Weights of a small GPT-style language model, trained from scratch on English Wikipedia: 9 layers, vocabulary 4096.
Each number is 128 + 32 x the weight over the matrix's rms, rounded and kept within 0 to 255. Layers, rows and columns count from 0. Numbers have three digits each.

# down: layer 3 MLP down (transposed), 320x64, rms 0.126, rows 212-278, columns 0-63
# gate: layer 3 MLP gate, 320x64, rms 0.283, rows 213-279, columns 0-63
# up: layer 3 MLP up, 320x64, rms 0.306, rows 213-278, columns 0-63
down212:155121106149103121164122151153109158108163153148156090085091189097123111150150106109055096091131131089143140119108095086135108128193128083121162156127144082097130080103155125151131105168173199
gate213:113098079162194129120109114121186131152118155155126100134115114160132155123160162079135096121080161080167131164139089121143158122086113135109133161127031116105151120066092160085128062110128158
up213:135108085124149053129157134092104151136113163190146115103116062167103094148184123092166143061137106096124131107108097095087143140135124126137087160118094102106129098070105160138109101165185154
down213:180163098120141101082088119138138162149151099109096113135151116170116117138108092148122203179118147104139134064152122112091109131124120097152113134116131143145165121161116138116067118147053153
gate214:109086073134145126113163101110169078180169110137145149094123121097164164136105147181211102125181124125125180107104173115102080085071205101085139146108128138142175117081174138109213120140145098
up214:142177163120182158162125125054107171204128133122166141159140071165128121232063092079122173151102098121135134102098197143054109101147125106119176092122076137126117090116110116091131149123143088
down214:108190123110075160187157101102132130102080134150140115074127119079129178147162117161093162121055113119075128183112068113155120153124080135005161182082128104125163095119072145192131151142099112
gate215:121164167159145134155136139151173138110150094153158154125101123110120188127143152139197130115174130152162128062168136100205136151100106093132152150148144148206080164168095155134096150146071134
up215:200097087125120119112105173125148125128138067101108146147156106099109142105112121105122096158150143071110174103191108085083115126125134065117091122136124129193053109160118133106105113163103158
down215:121163118072140119104137130189140145117100080144092161133151133136092102101130142120153180199127125146099081121164148137145104150047116172133121136163158095146161091122090141158132133157140145
gate216:144115199138159099189152200094123123096062099176153097105008180095122144107157159175135112156153127118103079164096188145085187130136155108109097125155085076154202159135106130158084120084119149
up216:160108133102117147161155159112133077054123219154112204136084189091098096093129147148151134124163142092136122089143143071216108086066127135103158149110061159048153154137073074154170127132178126
down216:131174132146114130082063122148147139098147118079174144170143150096161076109142150126110166037094142090114172102052119130128099130085112097112110091163133149151183146105065137177122095205034191
gate217:161147169202133068115089120103126086158141116165152101147091159108117192208135092121137122173128063080166111148129088115157111100147092211101110109155061107035156164169171127079148154162137130
up217:149114163122159179107160090119143148120138093129091122015195124184131099213112181112129111086197136122156172146158221183032120132145092153122112140103158123079157141139089089093106118134135136
down217:143098149126135086153140142130093119096051173135095095191130146067129132138148109125179125094140143179123151126158079127142187101124126051135171044122154119063120122135139110161119088148128202
gate218:054092090119161125104109159142170138104141079137148141099146118109141129132140094078123160168140139143162154176066117123139085112179085152108142143114122136189122137100207122132141135137078149
up218:061131128106153135152110117156131151116157185097156112150186154167161136124107136103198092126110128090127107167114159175073137127092112117091116123119106088143179156105157132097163140142112118
down218:130151084118141112070100154173147101090091136115167142111123181114129143134140103149138179112126150079138098169115142139084118133113132144138096195119091130176112191145140160151141110172115064
gate219:150148102133116078195166114120216151122119020112100111103136154058119130080145147176164119126103152114097169118118118158154153092124181108134103120109123126124081182071163087162124066098080084
up219:082134138112160182078128144120166161108118105093122139087098102101144122124236125080127152157100160170173096072107167135155157114113152125092115133112127166064161170115125112113181106092079189
down219:111168172111098102072100122095129119088148156083075134177164136178088147161163148102075111078162147076109152151162172132108070136163149205123121157156103161157124165119099142142128133155180092
gate220:136132118148144178180125147144147160133118136149140170106076112163068156121164091087148189141131165166096189150095108074148153160158160060163163173150115144132116177146162092082166085140166164
up220:080135110134092146115117070095156097113130131200086088100176187182143183104202162122088102109125162195165138118113068122114139138113141126190131092184136084115133198126141100068177117104127125
down220:074115109094147112124124143141142125193211108079179106123171105135062132159134121140140232171150157088119133118149108087071096191100115165107119160128118143121126062177131131024095149156070118
gate221:148080166114125192156116146154150122178153103189132121147133165089190145140092129106119091148083114146090131114100082122140170101137071130085042118151106116150063125087132076154093089095137195
up221:108134134086146128048122140154092140103081070166133157120118144113112105111090190067174095206120158106107141057136133171098109111115111135145136148165159072103114172100124091191069092137134199
down221:123148127112140131067147157139089135141077045145128136090147095162082118097136169077143199186107123171123148103120170178119124128097135145166180124140102161122189132104091145180176113124109177
gate222:117141119086134126193114179138141132123153178106178173100105091105177174131100082127175149134201124173131157120099157143153157140116167138091113101128174067180116155146158106209115133120129168
up222:116117106123152109132097103117139089145184133148148202109086184097131144147115108092136073197127150174171167104095154179167124178143164102090171102122126126189107110076141080189124125187087151
down222:148054140110155121140145155096143186165136086130146143122095102114120123086091100142193160170172165148153104158108157115106111162151124231117129134131096128162166137143143102145189137113098052
gate223:149087112096075078144122125126110116109104141141177150115069062112106147069112138142151112144149118077068104117049081105132129126146105154145132125098084059149105156166157115147111129107151119
up223:101159149097126146122125176168070097088133118128096079085127142094186137070076153068129135088098129128165104074091151152080073122080111183103191139143116121147087147129080146118097148102081124
down223:076118125087099115143070124095100135044174157135081159162138131126154175172067117131132122053100134085145109168110105112105107129129114173148097093153117083113161148164109133123094142228091151
gate224:136138174167161163163085142104134094159115160112108048149129155111173138159111073119169137098163131077180163147126088207102082078168118103096071083159129103109132152146137163070129131147108175
up224:152184101133208165182130133116159139171071100134089129151151146131080110143102128131135135082104168127148186098138124140121121173060138099131115059108161174045120194111102188107102125107133117
down224:116113185130089175097148068145072143111123134152137126152135170155162072128138132156132094095153126158136092173086167081139127147117190189113141154124100060081140160112206182121113155172141115
gate225:121171119159139105087159097110174107150173121108110128171105089159124124175116153091112138187159191099107161106125086161128113113168114095132121171147105113104124138111140061212160115094179124
up225:179130139055169091143136133154124182154143112145147154109110128118122127115188118115159110127084127165156076100201117127169151119103079040110136087117112089158168132107093099150128135137103117
down225:112122149151098171097126139127123106066110129122129116114160115110119156140103137113090182125152120100086149155049154120086118206141155190114129190145154149107069128135212145090107171128103122
gate226:089106145109139105143097130097143118148097120158070086088039168107105156129080140066178105088092086098145141163124112185163125154134121099142120097119151108100125115182216148135135131115092133
up226:132065147106120199085123216072110128129145159122095105122100133162135106161063075038141155052178144078122152174147138154155156139161105073143087074119108112143132117109100121097099075042097071
down226:158064058116144127135182180083162104144128077184106096140077178131179172112098157141203156116137126179103085101180161118110063176161138122152178134134107109103153169178096088128102082103157117
gate227:073122134149146145110145125065152121185125127186099163035105107114145127183172177102086100122173132135117142135117108170132140152097142114135125159166132120096177162070165140089142136104117137
up227:163154182137055067153128089073127182087101154139104133132129095122199118097124125116089081125117092112114106120086086155114128151143100075125111107117142151095109120158114128140087125157103121
down227:148173154112071129123118146192162130100114137096097053167164136074112123138111129148160136091137153143089119165137084091118105096194111133085160105133105150142104110159107126165136105103145115
gate228:112087101106163085199105156089168109199144103141116155123167143100163109132147126163135118153152093163140144115111137124147108083092137160145117169088126105128142115083083125146188116095115128
up228:115108082111088144165078165153108092124082097126129140113124113140126141109072137094115124160141166122127148135138162154122090150118127121178163124130150154096137150117103079080157117070092114
down228:145106132160160169094135178175152131123136125089094106053079131090114150160105126131172117126093126108088124163133123155147130149138086138112144089160151114137107153152080157117092139089149101
gate229:100087146105193099102184147190129176113111138105066173140127109130154200159136107110158124143147147130095117169106116115127095149119153129129160080062105104130108069148101101085168068150132130
up229:054140161105070158091069104141128150100071152133172082120194084144097146115135117153119144081193107154116108121143101114157116151114096119103092144139088099149099088124128099095149160132107133
down229:115124096169094161079118128095171091110110191129172161148110160082164108133132123186112147122104057117133150149093124149130143133116150150116150158137172130064088112173162117146130192142136146
gate230:094110092094065152124143129191173161172135166120127112094077163177087127091107089144161112117164131126089165124091118137105183107127121187097129130121179114149115107086103133197118098114157158
up230:104120180132137119079098221086177112128107165081091137143133154191108119109154114144130143185119128116154151133114133092131136112108124110133156115161125087166157120118079147084140102172165101
down230:145100157160149100113165118114103101085130152159148110157153104099170125175122145173121131165121147149072137181112119206155124123078170115109090051127176158107124131183102123090117141111139150
gate231:122072116162191144136101188119094087149125133083181149064089136117157122176117178139111123085082117124111137103138159100108103135133165105147130158178187135162143114097173062085121103169088180
up231:170124085136090096133150111159134110111143137112118077182174128117102123105158129121145116130107078157128116129066111131117110160116192134074140155147040140077102107143118163169107148177122161
down231:141136114179145152078126072214171113136180125080084133181093126094138071154169160114146132104098123141143142102079092136112165131119146128157120159100169128114073121156134182148100122133106153
gate232:107141102070100151155165116117157128110130193072136065076098124163171160042139075105128086136190114100186128149069143129126131201158125143140082131147118161142134163149099127097132075123168168
up232:104184095183177111159140175126139115116122086113119131133101084131118121165140182189099164126179104136088086126087123073152170071129133115157175110161073156092184147115185078100133129084133203
down232:099130163168100142085125103140186137122120131184060139115097183192124085116110117212126095123160109112115113108129164125090141121154144144143136135111119134134112113039198154138173077151117105
gate233:151112118172187171191182136094169126148152129136075176126101178104145087096142142085169157108146118161128129106114138122124191077156116160080106125125131137091100154153161152177125110138181102
up233:094138161121117051097140124097104104155056152174144167166169157154106126145159208105141171141106100161144172154183183115186151104117167178171112111087115094118171149086127150125113135153140143
down233:076121176117170078072153112088100161125124128181117095175121157117111147103163116101170176105131120166153124123111154117094150167133183143127149198144169107136162119041127092036171156141122164
gate234:126090186180153144104138148126135122122152079126190158093093137074090130182102129129089097067134117085116133095139137106136150096198144102170159128106112133129099127168103155127113135076130123
up234:176123118164138145149068093141164132072164189109151161100116100143143182157150124150054090151079116107135091124114108089079162134073208171136129063105088137111095086147138171149090136145143161
down234:172175156105063093063083081174104133134155130115090112188143173086091125113136133113148174080102095113129117173130049116088102165119116123142110159134140137122106174168148166150122138154091124
gate235:150133137155092087138123154131159233121124135087113075115155132128135131092130082124150107087100100186121151165100121152112131128123138106092106121104089123128115095129142091128155107057135212
up235:154133085127115164101123134184105109115100123093129127127147136115107112135124061194095119157187113102121106141073160147094133153111146207069123169096124124129140171107106053136082126133153136
down235:140134122117139112122128149084159144119143117093097123137107151159135112097143086141129109104087115153107162183116123048067089178153080148146153185125101188162155144148129155127189124134175121
gate236:140087090142171199166131162191117160113094120133116155128120109085109152139112164125095093096121112186144100099145168135165158130134091077114128115062098097150167080130162124112172117120194146
up236:165091124135075096170112118085126085100137120200118129115131152117141145179106151160139129121115123102181094105242123132108085121079099186091108105138106145092110129040058135140121087131153152
down236:092151130116133152116102116055174079162087122149120164145116132101154139098106163140152108170130168105094120089174182054163166042132140128122138135089135077143175171109167164105145147064126137
gate237:130117144125147122110127123103112160085117168075106071103115187113119144132157118115122127110165149107139187133109140056137138131182155071176144130143107105111118185128045136107139095161172095
up237:196114104145157150139126098151067173141126090089089105089195141070140138163145151138152097099123078079188109149110131140126173157149132158139131137110170159087149146097081103198137094137141149
down237:146130121128147171154126144149139147097126116149105185118061135140107093099137109179205110135150084135090160087156121145158130086079056150113123146188071106091164169154117104185073130159179115
gate238:125096152076102173150084142087142180156123157115174106103123155050130156193133201134110080161176132050167132177079146094081112147138082087144140161135089100126164156092146084111110147111096082
up238:145088099061141126149121205156095183173111126126125152120162107127127194123112157111193140140134147065146085150106120134151127181096140134073117134116149098066171152125145131120165187152120198
down238:188150141120166113143164099123045098162097136139122134132165117122173133180114134162114219209108075136092143128089130168164159133153149141071122139105123081125140041135122095139107153102135161
gate239:096117164094176132114078093107122129088118151158138129111129145149134177169170150124177125105153140144097158147140084133099068073114135131152104130163148135145094118164102113144126141142140135
up239:120098187145116117126066110121124122143125093145122146152128139099125119140172150104136131170124122212149096141138127179109125119124158153118099132102120127150132110068093138141135143120092130
down239:131116102141112153164152175108132122128123151118134140128114102094135044112111099120095122111147132163144183104091149090116153153149107118137142120130086145141103158129173118104119132109152115
gate240:094085142154147138085140093108130099103082180141193153128135160094107129178126115150104132163154103162174164120109152079154080053115069115137104090134144132137158125139122121112179090116129120
up240:151116164076152159118122142145115114100142167117130145112127143113119078161203087131143118069051121184088152122125089090150106153081131105154146119127083104147160127084118103123215107141107129
down240:134170122134113102135110194131146073144182088096115116069076101087095072136136093139129140093112128114123115135048163112076128180140145112125122096130135101157142117136097179096133165158084115
gate241:168135179172144147162078138140161140129121122162120148112070135098159130166198186176146102145118173093094149170134115111085150128168075111124137117096120102095093094119106115128098112150130133
up241:120152126135161116156108130132143130124101140161119062079124131135142064134133138148148105097153105077123130070135129097121148064145077121085108119122191089118164125144125091074025103154093128
down241:125150146140100127134129158110201164150139125106126154111128130127093132109137144174158237139103156169096131126131129168159160078093072148156100116089116102129137115145104193129103100105128142
gate242:159099095121109148149137153086170131124150123092091176113154104133115113077116092161178099107093088143108179184107138154132151149173116104077080129142080117116151085096156065067189182121133172
up242:162103124127177173121140090108102152104158135159107137185106133130084140085143086106093134075135155081099094076156142131109166101105099156066080117090112141186116104073183101134126178134091151
down242:179144127134126146148131139076162105140161164124197120122133098156101089107122123128093079140102108136158119158230171118131153119174109129086126090078044118088118081149088154122122146111112099
gate243:091091095118108133152135138093132162157142167188097072150127190122095172107124102030153133141140130106130177121120104121159157118119106138052125159135135168119111155110131165099141093152163049
up243:094115177141113074134181088109157153150190145101159082087113115092105115113108131090112143121168127072157219134091093093098109106107148179123141130079108087128108116154164144101158097130076114
down243:165125160049191123099132129104152125069197089079203180115135126163089119126076141067089132153150138138139117053114130145077099157110161139144138164145081123126117135097142087152184111100154112
gate244:166169166060109159099063090150140105131112117187111100097134180107108135121103122123107078158118129123140117148111110163163042102119109122116134187106123072122110181170118094058164091127144122
up244:121166127169149139124094142155172145144069134110107126130107116158171199124107134077151141178089126082127143141098115170105122184123090141149144133092141072089136150121058126099119118073148085
down244:162192150092127117096107129173142147066140101104159141152182126150096156116100110142173165147097130038177095152124094146174070128079111128112139157159090176079116119152152169147101113135075136
gate245:122131137164137151075086159124142134157032125130104107096098142151150148143159139056061140141143123097145232114089101093143141122130137121113154085147109137146178206151162130148145091156083119
up245:158167101161096158136102220136123171156130127163138202131177149208154184137147088174152089077187066123107117117157132144167168159139126131120135127165174131125106081194163148126125158118149169
down245:134121137090115054138162086171119117095138142087105076132129145080127109106162111201164226122144110080134105136177104178132125142142142069126117132142117111135113083088118201142164113165118175
gate246:116121127125162182143071152107095146157124150121118147127135130096098200132082098136218101096084136144025151170116147125089147102158163124129092134104182162158196156115123062131105121189104124
up246:026120165173079143148090167131132136075167095093158118125134093133084093125152174121170157132126184116187166154162180148164047055163158191149091157129084143158116152139078131084130112158154176
down246:223137190142121063103146098175100160148163159125204122156161075123109078152181136143117197167139166105118101147198162121156098180111098159086145154097203102112120164204113151083129191098110143
gate247:047077132139114075120188142087130156115108117110139092125152111090207149143089097101131110085111149150115153138084127113166175090105191189153095153108074146109134189136164116139135088128158137
up247:074096061081155114088159159157103123131130063147088184179126119120140149170147143084119126130117104096095133125055143084158165134127121097086137089143116102072157123173108210197135099105111144
down247:160112085093165126126162187141136108104105074104107136113077104161108178133071108198174139129157180107155152159149121093124158080123128162121156134156126151107177102149136111141095120070131061
gate248:116136142086162123163155146102190167179164134101105077081162130197102158124117164056191070079088131121124101063133099182091204171149107133091112095149128089130136127107170086135187102129156072
up248:178055153124141186110134139091096137151158152164130148119078131148090133146123098172177082190081015111106120124080193164089082129130124166068145112184150124113160115160103143131149163165100139
down248:169110179086117083152137099092199095143114160093141168115197114172073102154102192121072137175133170141158159178150180120062134126164133140156157112116189175092079154174088071146158147166133065
gate249:166128185122175075134101085205143124152092153152112076127118114151147139154137126125157129173160086132201106111082160101173132138112134071054122121163125075044143087150076131137189113104143170
up249:145098191195139171148109098168120146073150122080075122113074138050104154068153090158112145204161085105140144139090130119131148063137093164165126135144113130108137132201123134162109171047118128
down249:074079137115195172175149137121130175147113094157138165180147110187113106128142127132173099184158131130146053109150170127118119154105160120114061091146148068105095087098118072114136098147102125
gate250:112139132135087139181132130096136121103089151074158096090110119122103090121103131186123140107152141126111153132158138107134137120184129085084066146039166150157178164123099122113063212127159105
up250:123147120148127133083178163137088136118144075168182115150085174139134144153114097069129102104135112129158077097090144084158193143102112129135142149095035153131112087129136153101171183135131160
down250:115130147139076125144129118122086117076098144117170105163126182086109137128089097056149109131141082168123170144150148157108126106108148085156194069109170104071148078158152076116162126148120168
gate251:183123114098103100161079189140158156139083130167086125144128123133110114137160107138168112102110143093117097137162122077098135140162128099173086137076156121145069119103114130065092141142142218
up251:149148143107107145132117122114112129116132150150158089133097162095121129144101155153106155104110116085086146069142132106116143137184091153122096157135170111158155150140063146155198160096089189
down251:110093109118148128122127089155165160127188140140184130073145128140039118085109113199103165133150162155128103120122131124121130086103093171107084121120151176135134124127113126084135127095111091
gate252:142086086156078057106113133151159138194089127143058100097133124144081142138163126085125116152112144120140154103138174172145106190139139081132109120114161126127107120140139137218110073089141187
up252:131153100139140088141153162124103103057174089082110186137174133115153064176126080134127113173122153188104137125118114134159130086166086115149116134146138097131072202122090126114099125170050113
down252:114054122080098133162114101161113100174123130158118151112057187169175151155080162076115096098148158115110131158132105140127112096081113134173137076154148126121164152082157074082146120150169143
gate253:151181173132194126159096109097142153128083127145173113167139151106087116122137098124078082087125173219130174145127087085147129120159153112118156110151102109151165135132140166102132135140127134
up253:146115078149171148153148086157083117130126100104096088139130152077086099155164115151121108160154125204096122145163054118121123142153134113143097054180185079132146089142135144106130176077127124
down253:111076171096086163110109128131136139136138062108091147150064149136117095127111125089157178132178086118128148172156103125120143114105146173146051121107098132171150192160182168061137148109167075
gate254:137138156149087151135152123172140143119127043122083121137138170108069112161131107119146100146152098111130175108083117098128079129132102143063088055143090161086118142140142111138061144117137077
up254:145124185105081072172137088112085114135057150143147099140173116066154126176143094084136152138131149099103162147101127154110150131155100156175098124140122162117149185181077121136129130163159150
down254:129193135129156060158092098113117102137071111189105150123150181124137142163179135163165118177084141111163122112155125154113169137134170180147087169089155143194129190127134150141173159140144110
gate255:158149115130076117126067162137148102195085170195104147075119104135037132126163105113102159147147089180062096104144119110155143086120127112127173114149123128158126099110133079093135152160143117
up255:094200082104121095156086115196100131102136088078169139171099117086158137085134124169157110141126125181130141156152111121121143123103134057163148054149129099156108101173113095150118164167149174
down255:115084170169131115154120096156059140098134195079118109161175171130156166161144163125188175073126085069100128141089131158096166114125107136146118134151066101095151153107149137136158134071116151
gate256:120101177110199161141167123089212173154135198194125115108112142145107155127160083103135090158174129108149151153144106136102072099166164136116135116150134193097142122166091160121117095142161109
up256:150139168128176118160143119146152146242095138150139153194092174176130140183126122126147132076173146128095107163098136166105133140159134093163115146136182096082113069103111110065127118096135114
down256:093136135113173114146110111109135159125117142115065167160112097099144167147138112169112184185098123164072060043149150093098198125185129084119116178099140094100190116123072110127114131069152112
gate257:155159127045095146147147145112183008168126186115140092148119092071138179109165111150159108137123208173104085087181191119150147126125153107097139035088093146148166118137145096188078094110150103
up257:112087172112132148112186127148143093151073197180193074107149145150110125167069118133158148127134135166152136080120152109151184146126154114084074116121099120137088114101141103211105127096166095
down257:128158153119110115130168146085176102078131143117146062131148080125109136108142087187155172126104104114159140140140125136166128198134148099119131074113157122137101079222171187114107139161097155
gate258:106144091057141079126143081143127107110099122154116160109173113083088144130100092100064088178088108091118101125071152083078123112128110120099141131132090120048154084147135134073174056123150115
up258:087102103079117078150165115082097151121103151113137143156126177114070086117142121141100100181150143184033106132102208067080127120134127127116098088181082159102115108118115077158119115121114189
down258:133154122058141090143127110066122144109078153122161101103062132140172135109140098144156154136190157104071100180062145069089146085074120114130144133158082151089184150132082078130113098148115145
gate259:171144110110096153176098133130123108158159150125191109068092186127152144149068104089126139129076127140094154129121135121137124128101169128051099126154144143107160140152156141134156026127080153
up259:097149130098085108110112122100110075133118152103151176125166117141116144125121159119152099106098094140101159156122076140121094154068156102130055104111113121168132120165104118155123083145122075
down259:201138126095123134153130176155142150153123125144102129166131112124137090157077151172114138119113185124127141166144092125124147075130078180181130171096056100103123105137113125117095131130148178
gate260:116091097153169120144097190166148064151118134089156111172124084136105094141145097149125124120092126150108093136117128132153142110177133146092092151075139058069093148132161141119100179129155191
up260:133184144103126175162099151061127114171175152097085071121108092137146145119075168080155166094111145105088145189108157098162109113094109148101117161142127166163105149084161141089110134071104148
down260:133125160176114158137094097116107124110153085159145161137156095164150136163087149151139172084113158133134051115145134200094107154105071141143115150102116109187164170145135133102159182125152153
gate261:122071136177116134157077131092083143144154157207045113110118140118128146078139147130128116143156132115119194121154090127155121133119119072112169109176087107130101133126144096109175164141198168
up261:120087144112080169081119099124143095110158080096127131128108123190129106146119183129113101147047130197124134121143126186127135105137122167115093091144109158178086136109169144065137135156188117
down261:110122108119145104189112122132117073138137050139157173132110110109108189171149149124161102139179151100104160114122170105176155098158164186111102137142110155121105121120159047092165135089150166
gate262:131126143156189142172065144092140108147136148110131104068083098109056114162137137152139133108135162077130115074105073149146066135162177110099094149168130101112137160116094158091106127099114117
up262:133056179136097050169099110148145179165156124162107088099172163135098142141132105102126097192083103194092125126122125183142166148155129175081127117105131118162093150154132184189136144076127093
down262:146091118117121115141124122187144156063097105065125151107163175124146101147138181094147112156121137104148105144076128119123134199152124199102101093130081128155158154092145139128207164169118051
gate263:144121150151068084225153187093143108123144126114136118131135171084125124114171119174118109170142155106130135104124104053110064101138166099082098187079152084150085098092177134136122091126131158
up263:105111115161145058128182059114133111120184175139172070125140193110087083106118170136116058194121146179065169063148172162125146134144092086150083090169125174175114113101138161098132117129184113
down263:172046111169129147141131149153099148129152152108110109099181141149139185163116128083081102156093138019119141100103097206094129161092131201121161179128167110070086148167155191182074175096065131
gate264:088116057130093068116077122084125136139096101138133161136109153130074155106128148122138115097140111129080090125133157083073073130113141155089079089172129103152179160068187124067165087114076116
up264:139111187113168116120148112125153078109103110169167110140121143193144126109109069113101112220199123123126201158078054181170159080142147167137101124117122101171071137128103097121103135152094101
down264:135115206166123156117097095182133168099148172133157097181117161132178143078083103178110079108122118068110178156152135167144124114110190121103116149106118132165138180149090075173093081148136188
gate265:191101184122059112172128133169091123144094139172130078113142145127113144091067129112144108143141156092108127123076144136099131098106170093116130124162111130122100167123066085084112138194114120
up265:099095172130166194073128061084129156151143129128114073146131113158200150149127190090128158096134113121138167185153103140122162128113134145104078165083143095157136125184139143141135139096101161
down265:112164139120141100118138067187096164116097106086125149150141117143122129177144076159138141141120156097108179120170113135074065112114156148117120108095152145131162102066138100124131068132105152
gate266:112093041109141143116111161096090052199069093091091132117103164112150164065130108082134093133135118172132127185104130096135127149096161124133102139147149140137140172200134187180119108118098117
up266:115144143120148141115128094117122130208069112114116162149105158185142129139151071166164110135171105173115132203115206128174115136170047108108148177151092135113179125142093144101110146134081108
down266:138128137123111124123136160150133105128114131073145126115093161135070087141173127157194139175148186131123059156140153242178165113148152171125084150067123150162140173065211095106126126097132142
gate267:085110145114095094156066117097121140121098142131150156089126165110138165090138149149128111193074112072107123093148105080087103133162171098117070112108142104128094144141130104158165115200157109
up267:124145117164181172144136127095120139207094069132124138150131053147131119135105045171090141112178148116129141168088163136075143140136116162162100216135120100161121124110158110079140153142156113
down267:081097121212114122113139193122107173151086090140171121142127151115106115088121128083169120072143137122090177124119100175104125065128098122085094136157119191113174112202115156121126112127072147
gate268:034077134178178090144125069160091083190113145153125085147122107053151130122091113079177123152173092126135119112141088097110154114122151102194132155115122117124140208148175104137135157148114120
up268:115144175150107137107124153126127134139110112116146155132128089086123208051164120129119144124025147112096161096136183145091127195090151167078146071158128127093116109107133130092092130162118062
down268:152113101170132156152202181157131114148126148177143126106094164115139148150136191167120111136084136081111119079071108125140107166199126121147176154143128161173153101060083137135191087172165075
gate269:118144153094140103132089108134188079164144165089098167144136109057126157140104062122111144124131052154154137206134079106141153157162121187110132148152130144098081099112138176109199114143134130
up269:197107102114135121147094136137110104172150149138150176146180105125125137044130159112144111057116187138113144097137060121180102146197141082133112145114162170118120074107136112165178120131141117
down269:198089128154112149112143170130123075079097215129153132171120120149124108075117235079129165054129143147109130126103120142121134127152132134107084149161134142145085086159115147175123115097146096
gate270:076132155152124098119139140194111082168147126176142131102125098171160116132145121088097103078134126138112115151125100152146157126103142089123118147089141164158084142073134134164154147068155198
up270:099154091084178182174128156109106158152116114133078128061116170113131086145095125152141082121126163173128119102122136114160147098188090124174138112128118120107157098165132122101118144153119093
down270:082130147146156086095167116153125125134135116150111116130143092135127178143123110067113082146140098109094082139083175195184154165080168138163160189119159128135133133113133164174113162151146163
gate271:142157134131105151089095132124142077094143111163205144136108097106119146122097122095187118146166115123101147087195132159134099141199192099117083148104113137173116096093154133185162093132187092
up271:113126138075092111173106119153080067128195180094120099121102160158136084140135105136148136148158118120102166123124142102163168109118173127073141169150161151164154131113047056121047155167144131
down271:141103161145141132123081115122193114173146093117093109140095145157155160142155077106140073124154124127127119086147108175117105178180112100161147168104181129220116178122093129100140114145169147
gate272:095131149140161095180138152105131160192103156127134144075146078131146160192144170140127122109148146113128075193141123118089172129137133115142145162103145182169137152105124128097148116052158132
up272:170119077166130103141148096111139176127139121125057090123067118090138117144119174129117082099110150148109152148128175147137140112157075147180169174109108081139128129073139125142107190122159092
down272:137159138147148148073119158127125106103149097141126112144091103064126107135113107138094191151151154181167120144169151106107141144113153160135164089130104150067133073151122138087066133070130163
gate273:138187152149125104181106130085125120130114161149050073111115207180149171136077151136109131134174080174114143135168132074087117147155125059161139145157105037140101135152098125099097093130150124
up273:101125115109156112139174109115122113090096150094085086121127062155132168177152113096077146142070171141097209120207050055094122193137157142205086128136140125127091172139149147140123158149132152
down273:089115183100185151125199153141130171149138122204168069146094093158100214172151094128137149166131158163130103107146096152194126119130120124126162121107154109138164153093164220095124200093156129
gate274:103198120126095150134154107121081120134092102167172106138078121086107141116139133108176088155107189135148064085135074088118124109145143111129111138134190104188142066114184113187109116107139121
up274:085126119120123115143120124095053161127114116153146122107125086091095133159125153150096100127117144179098124039155132128064134134164165160081069116160151165129106134150155113170147134151141094
down274:089099175137154107081098096144101137076140115125109045124133125123181088137073161156122151206108154151117138101068154113084149165143178160168141100140139165106174122177179086160118123126134139
gate275:132147078082128125161164071114144068102081144144090176140112091112142126096110118132204113145165171113092156112186170092135111104120149075094123113149168099122138160146067099144089070073069169
up275:166161133175150116111115141105172156108124156129137125133095110117180115100091076044071138149137139120112138127113118192138074171148136137168093171087164098133154163210103131085159180129157054
down275:108110084121109162154133068128165091128079129152161122133150148150089177214115104084115157082134138118163142149117098189169188099151116113108119150080080162150125085160174178134102119181102048
gate276:139089113119133170170111136173110166140171084105115147147082099113174148159088159098192158094152171074092138179095123069064126171143078093124154138124183000109151140088113124153140095151152122
up276:180152125188113088183081145117139096143205115104122128167134108084175059070163170130140078107192161094169153162081120107108125110122069212126093109149172142148133179067135120130141128097101134
down276:138132080065166107182097146071177108114162131066140162095093035116169122171145127148144121150137163130181101127148154111061122135149102048113091155180090130085096116092079111121179126084110067
gate277:122125118145149127151158123189127169135138115161139111058107110115094127107103099126167105178116143108167138155166137065124079118160104177141068133138083128134139091128142189129142142110104144
up277:162120168138114088122112134089137083169056130112121142176157148136135122158155131147102162075121117132080139094091129161119143106101138119129140114104138105092108188144131082110132090117163120
down277:086133116136114133170127097134193057118102138096117143124148158116115113156111114098126056071079120175123154141099149130099126085153129127113141128129123091163108163107111106150108087137168141
gate278:103151159123134138141145114095143069163148162103129140126113156154168169130139150134138136146140126131153170076152123076137122071173125069140148105121150110091067113190122085162137123179140100
up278:059154108143148120110060115155103108132115093155145126174140102096076172156085071124101171157106084118134119165092126160087082096122103115101125100118107148119107135091134143122141104207123134
down278:125091055112171153128110168132131109150140094128145105100145139185129101077095136161112076107098110117166139070143119103056133143123163148117121080132108106128132079122167206177113057154112159
gate279:131185113126153140114127137138126122162117052188117116072126141129069139068158112086203138170051157142152196121156131163141161102137164173091078110118139105146116193151137123098132150146111145